config.yaml
head_dim: 64
norm_place: "peri"
norm_eps: 1e-05
rope_base: 10000.0
init_std_o: 0.00434
decay_fraction: 0.574
final_lr_fraction: 0.02
seq_len: 512
steps: 8668
Each number is 500 + 50 x the weight over its row's rms, rounded and kept within 0 to 999. Layers, rows and columns count from 0. Numbers have three digits each. The size before them is the row's rms in percent of the matrix's.

# down: layer 5 MLP down (transposed), 3072x768, rms 0.11, rows 2506-2545, columns 336-383
# gate: layer 5 MLP gate, 3072x768, rms 0.0547, rows 2507-2546, columns 336-383
# up: layer 5 MLP up, 3072x768, rms 0.0566, rows 2507-2546, columns 336-383
down2506 099:488536503446485595442504490522459606486508491444537496525485572449471545506552463455511508443549518564517459533413462494437600499506515447509503
gate2507 098:512498597566523449484557472469483517486532471570534564480426509529539514488454432491575640496505532468540464528485547518505506391517433510475554
up2507 096:406475498555540537548465575532537498502537509469461475514656574476482460476541503539416459560490600467503539553519532473555483604487433487484503
down2507 099:477581507459569560497498539485552533528533439466444468567545544489560491504529510528546442462435547529482493491571530465532512568505498478545499
gate2508 103:517557522557506493499471557441513420472507509519510472436465507532529681566545455517525525492457435457545419503530458470497497548529535583501531
up2508 100:541462476422432560465488470477528544494479520517443483497481415429617489455481493512427600504493459524466626463456397488462428564452501551457509
down2508 098:525448542504518480491480463488481569571592488532553495424577464432534487446379413438410491517473506505619632577470468598489543512419432425454539
gate2509 099:518507525564485522500513548398525557467465438537618523511477532507511557493505539468433477553518507474552548489571460398441529489542567607413582
up2509 098:474514441449473437528445599461516613411560556410495505401575486535472497578481549510496508488464585540616490495570521587582549449401433439423479
down2509 099:502536466504529407457482510512434477641554562512498553472449501531449472457489484621469524489443462542518507490510532542460497477472409510481428
gate2510 100:462527506541470476414580478484445470511521487462504481501469481516454523534574508414485552468560531508453466543584462591531483497506480536471438
up2510 099:475530489581423439453512507460467545455423491543610477487510482415488557471455414474448550505575543397547506429575475485529478436462530486499557
down2510 102:534555523414485469555517496523506523536499518515524460469537443426484534518444467397482423474599556542589440529420488406577528484468519477450456
gate2511 099:544488451477440387539489590394446510466475520566525517469446557491499456412580544476496525485557487524529416481514508494521505474439524557501400
up2511 096:547560498394522498516548570479443563502423471554506476557520505505502484504439632448486503438511527592541564539464481497519444508425620602526533
down2511 100:546538587488424393570536543421526544489480525537543467550589502441516427523548590448441471404471471564543514543490571527516446450486440579505405
gate2512 096:460447543534564397494513477518517533587459422598427576534405579604478599466534523428432458491510580529478502526501583437439540514550486563535504
up2512 098:520544474536517426517411616481551570477485537535420535549469592498536543499552470445478461439518547559495502533527550475446446531525549500510478
down2512 100:556490504369404480506514475571543535508494431524483493476540452446632434500525445442536519531508571480483466507427579467547427504567402513467460
gate2513 096:436488555566484551431556553422568437534474451531483443560459526519510532504455502481503461450545412429612515562520504519466518512548467586500513
up2513 097:526491485488538396481530511448549510530505614453504437547601455476534494488447460481500419445509546384610479553468495435571470593493564459430485
down2513 098:585560462447515502619466568442532552528467443586423580541509560536417441490451450537525578509544517450468476542461463450496540462510415443455584
gate2514 098:466454588424484452494539384493443468542552480477444523512507450584487524463494537509487542531499539534450516478560465566523576541452516517503615
up2514 098:475502477436483472521557522545552494444484506546544500463501478502491489531492570482555453463524560478376582511395473528448479443469574597425417
down2514 097:563489477462503393554497580510491506507492469487546497447486454434440495487569546531556531508594507527555559527479551490519527537414529502505458
gate2515 096:501501560462542419531505487555514553470626466574565482428554526592476529559520445530432475530500553485474552541477486502445445561495498412475483
up2515 101:461560544617447446465484480480462564422514489443425437530529583507492487494394544494526503450589533521573510462482498429534549548525523498529433
down2515 099:512565520491486509615563421441481441570498451452526412555502610599491520542441493467468461520540550525524548490479533453457488507524477515472425
gate2516 102:515597500465457514484468532539540486480578413493437492485491440455465514485559501510512582582529469501416640483460543553515504580427553433477620
up2516 104:552517495456550506533585459461515435545395544544529450432459471446530529516496488534592570581394533459417517450435560538502481514482554464473435
down2516 103:479485489477515482474489434528487562484538449483472525459415486539541462558527542553576464488473517532452523527471488531433449467435476458560533
gate2517 100:442515493549480553494491469445533428424522415525528534536499444434538489473462438510461461510484468571603541512472613486520393505495590474432539
up2517 105:565467477528493509436453448542494480519553506512515477439484449550492528473381544467552473497543471459524502490566575510405455561450488546510473
down2517 099:574602483520593415531507518589506520474515448544587514430491524534561448490551449568483550573460472523532493431459415506563601462534531486433493
gate2518 103:639476543508499489481463400551512528558554451443574551609497485493409518451467582549408459493489560513506439487524532523525440543474552495451468
up2518 105:510543524498595526560430533468411482467538496542442499470586556464504464481526445571551512553466457479488472415509488524472534491459499463479486
down2518 103:552462507508466459425491480449481524479495576604503594523639584450576451481466508470505525529487410485476512455541450431479603518539603523505559
gate2519 100:496509470553557451433511485448481557570450402476497497501534412550454478490562513459540525490519510510513460568453463565470492506469560420514520
up2519 099:526520497482457551507479495447548567482552519509457437494560443488632491462505519496498487589496418523458555540474438526503515605495433494477493
down2519 100:414494558395491531434496478515501499463549556560524511528537574442562486574483521459532529485558453491516459484441458537559485576360500550485459
gate2520 100:636594509430459369458542432467553487453423475459538526441539535594522552546426521487439564461513467519522518460544500487488428507572483499480580
up2520 096:419477539513444422447455438516512549434558500514448422576584439539515511486568440467533503441583486342504498549534544495513512483415523545483543
down2520 100:433435469551463497522470576486426463492462518521493524509496508404452467506467451529555412481534489559454520387494513473474575569450610579478523
gate2521 096:603496443536411524550561522561530524517559514571483555437526438484440476536516457532508423577504536506550442478511567508416483517517403447437443
up2521 098:481462389544571437471476485473445514429549563455501486525560474477502558550514489500506434521454507427519569626483558572437472493545520492434471
down2521 100:463549566517543531426514465442442408528505548530509625426432543500582444472410551462554516403461405498536519455548587494422418533532571496413530
gate2522 102:505594523497468440431489483413434550587505502408467487532445473464524510471440512467491485485459477549479496466456529464491483489467408434554490
up2522 103:580478548531444387429487434444451531508486450421462454487393490444419453535496537560580503424546462465562421434446515422478458471371597467511480
down2522 105:508539452494549484488522443456523554536526566469531473534489566579516512496521439570412492443496573519628473342541503524528475440428424464532554
gate2523 099:547449465527574426493512486477515548417462569586455564603488583448566443494507487546428542472472587575479409558413497487440490568479497617526532
up2523 101:464547419489547492584466439525535457523507484505540490550474437464532464559454477533570463538498499515511531498480527477517450486535529416522515
down2523 102:432490397489564362533483480494541506562577540537558514572428470523488473484501448502590496462480503457599524462549494562539500429465423533473439
gate2524 096:521500502470479434534555432505499474502566548498516411578437410553448488553513516452532414466472552469424559508507585532439439549593481429498530
up2524 099:470530455534533485511529423471523500374408473440460520503432472531491481604529484486466363429536528480485576483549523432441478516577362501523510
down2524 099:499420477515565484572469550476522540520480564481533518509379452533449488443503543452514382459457527458463488475554462410498407527412475527512522
gate2525 097:473523528485501554509526468585482582470497442545433585493436582473456426567449626526465469622510490499532475462467510528515513491521538496552484
up2525 097:457475526432567566474477425604609516570529370405519412527471474542553571506455464416548442522574552493484485519453543464555586449469523436417537
down2525 099:368576478528541476514489467524532501540502333315541465507573470565519631481472455453553497419530504543577550540580544534505546480511423471494498
gate2526 104:440518440392440410579509506444442593589531485594505480419518437440574584473462534551532536554505460506379504426503496494538496519583431511517581
up2526 107:415428529518441464513493503429475538628518477550464472595592552510472550481544536531455486505536459500430524396459521485447399516454480516583515
down2526 103:469507532573514488456525482532413461541541546441528466545490517603568511478568551476433507568533548486439557453519634498426474432541450469546472
gate2527 099:443513559523535526491525539529485551493537559508461577528501564615483520448450502468511507499429527456529530475532568476488507469564499490569509
up2527 106:465544593513430531541459493490490507578444541524494468447466495438426574564442516452526554602473555549561557479524505439543511509547495502517521
down2527 100:495496453452595474554436487549499460472500563430389508467514422434509514588535516488514546559470488553509534454500513453474527541565548507484401
gate2528 099:497434609487526527536507515412541503407419533530574529543496528581495383538411572459509484497505518506518429466459471414553523546475534537483598
up2528 096:442426484601526513488577483436456475562481492492564574564442440451485363558546504573438528477579483591557509486397518489507508441530421477439552
down2528 097:541513503522444471531522408458504549519530500509554525523443510442458528511473457416599478507468393518553431489454535474475509511591482483504549
gate2529 102:422504438497508540520501484489526445537503430437519513438449513472498513490437517459471516512517590570438454387541580533453594487438614420511600
up2529 102:512547489506527572539553486493504526551450543504483480530571498551560510590444425482447561414562488528521551502468508539486493472482523578447503
down2529 104:424551558565505390504453550442504572517424455497468534540496506499533497560466490483423542430450456533572502519481520461470451521473499524451476
gate2530 100:465468508416583482417493490495473528488529517552502512554457490521461452537424515564503420549533560487547434448528496543526429538496554540522540
up2530 100:522519494529491474429493506573512459620465501504419496477537451396505595458478547469539535531523399467494547552444494492529506491494636559617531
down2530 101:489580506579495482562444444466616418547486570462520588493626467438530511407563503515525503519544390468443495484523538539509611493420522546560368
gate2531 103:450518497470541449487505528539503589548589512433424450473625454530546510523490553519522500517368523469523515557406545504511468523425582458477490
up2531 102:513486516530486491343490441461535552578548480401495534469477425495395554555479549436452468536510540551507499529572491450494456533390428470431520
down2531 100:585466505559388421495515499563513502448553431490441508445440441489464510497484454485459642523523544522526569473649437552483600504502462425563530
gate2532 101:487456615517479573487456588563537476514553578476511468549531499540527486462459562430534521575472487562381521524425512513478471536570482501502508
up2532 100:482483498463508512466471402432484606515469487490460506395493541588572625424478405503540525471453519567494420483456482424488454486537474527413631
down2532 101:518455512479528428419576486443473475496513504422525516587490517488561501481455465524481510453485554526453451529487449484488409564534454505538448
gate2533 106:523532419548516524564566621456541540520462504472389548481641479599532489447550510528509481507455496637435443535454509535508443547517492587460494
up2533 105:562577496500481565506450532480562397470569524514405417503462595583587510478444442521570531522405445552439473558390504489567460528559535460423527
down2533 103:563543513522436496490471495602567513450517645511437456523437543496523464505513478504578443538482561460460561585493444573442456546407518551506470
gate2534 097:470490481520557453490486500474489474477490490527517415490495447423552462451495499501404520528503454513465420531428518498483510493539575542585492
up2534 104:494566523488467411502544498496521515517460602473463505508510501568457538509460500435496522540498559487550550521474555505630415480504521526497425
down2534 102:463458465539488469558456517527522530478454454550516584495493530539511539587471425436578472516434525486455526539521454497523526458536458547478395
gate2535 095:513555493513403501486480415465549379622603476546436597502438636558527531439499475485529549491601540524551591364500501609458492502436497576487463
up2535 099:574504497524379526512546572489404514457559411453445503633505447489493456468507476407479525465452451484517531470480449481582571551482545485565465
down2535 102:502508531512511473505446498457461444518489467575498503557515476534458458488476521502496416395512534513533458389507488503530621527503523489454597
gate2536 101:512453451559508460576432501455492541556484481476524509468461411551511514494455559431439509550579483499457516549503526468435521487412589500448527
up2536 101:513465579568462439375389564511519573570517523475508493459469365437478481488538487459462539519534550518580520451576552446476486489532562468415533
down2536 101:568519534572565489485503439501582508595511488457523543579500429531434524474556482525477413486423477349481387499553520485403493559533483450467497
gate2537 099:537499573534526563555533427525538479459501458513587508530485463430501497527590484448485519487439500524547569565496577442528504480501406493491473
up2537 098:529522518433491479508485582595523427453494441430534461535555490561474479500505481459545427485517516440559424510483507481441513567428561427458516
down2537 098:541433495443511369441524550515442442483568573550540558414515604473476552487553429528518413421458570480479500496604453492517525419482440464477472
gate2538 100:464514482515458518558465599454458472568505476505485436405563370505480511430462566468553500544482502494494454465510419456594495518487588500434499
up2538 107:554427465590515566481442499536518547494578447449428463461486478458462484460451481544509498525495560487456501459541478524503535520520611547475485
down2538 105:494578518530498616546474419483489603423443473568459477502437547496491573542537456542519488505546510484454486484549563492445392368462511607532463
gate2539 099:511504569482522419503479553426496464438515488472428359508505534496527456520453474556446531586521447429433502496492567487479577491541489418501435
up2539 101:520523504516423559511477472489520487486510515481418419471553455440544494523543519488447454458538493447421503416527475485505423514567522593513505
down2539 099:487506581526523536543399505499460548458447446497495525562505527467552521534552523439444481508486454486413397562550499460494488594491562502569522
gate2540 100:469543511619596507453478526579523464503492410458524600544463453555509499488405625446549644487466491433559513589511534439419504556533515427395465
up2540 098:408515532506483470485399512528524553466503479437525500536568435505543540557458478599481466481449501481497547547461495386542451468455585459448557
down2540 095:481566558472498544498629553496452459473449508446526499520503569457494548451479492538448422527517452500516424569532476512519635529586556531560533
gate2541 099:440470473555549518436446576494479499418475504452583414487543509505467617470428579530420495496483487452469461576550583606514566514489480523515442
up2541 099:514502554536463522533433515524522478447527504575432610567514540571563371562557434555478452556410478556400612515398451599530474377471584429476550
down2541 102:384448579450439496576411382562492353529562502500458594402561458501464463567545478445370404489475431494518549465425457449428515527486439442413618
gate2542 097:508504641536431456529443532569518528454361565479533574554612546398495446462502524603445436584496471518461553520565492503533441551535499549574458
up2542 097:507484525419353457555528485568449499532480483518462514578533490510572434496354440479605500562437485471604475529501534420575521478526537563451555
down2542 098:455522517415492434514434470562414467549498469608506548503548461483501532422484549387494574529466495422451476597461536478459418464438503497479616
gate2543 103:512641561520560500556489481518466499507582492409489463458515452478516483508497536429638525553403587435493477473451467461547428406540575470449542
up2543 098:477544460527607533458474507466573554569575521525484480506483489468590580555533605468509537449553384538467460497459412571522491428497572536548427
down2543 100:438501555485528505514494565457530508557503457586537487482469595469502454492512542528561474542427476462384500495432392469504458442486543523549499
gate2544 098:475455518548521357475572433494491552606480526562476580459547500519495478515498524561451546573515517465414537503533532495602473509492480523517418
up2544 096:462459460484561431509525561504531487466546403472469484461496567521502529499496562474583522529478487556589603460501470535528503440397418571491588
down2544 097:520515435496512465492434494510515495511432466539574510540544469468495543586493493558511555463377516493574549562465527470568487438484461502529495
gate2545 100:483449470503480471476559529496448475381583502353573516425525579536490576545543482559555462494514528495507513365420499548467535533469505450392524
up2545 098:620512403538545483531509415469470513538519494454484493442396475456507560503439420493575494459417471465451516405450426533490546504450576486486556
down2545 101:482522452538569473434478558505480437468412498422466509569567466485442516591553470451575511499503478519476493537504469553586508538583511364525508
gate2546 101:495495534547471541519473646526411610471431499514498553547558489484500495531544532530521482427559489508445444536596559500517449475535503496489605
up2546 095:494419440425455454562526490525494484557531533527458595508495438553552469506639466413518537542523568565564564540393498562579543502531616459526471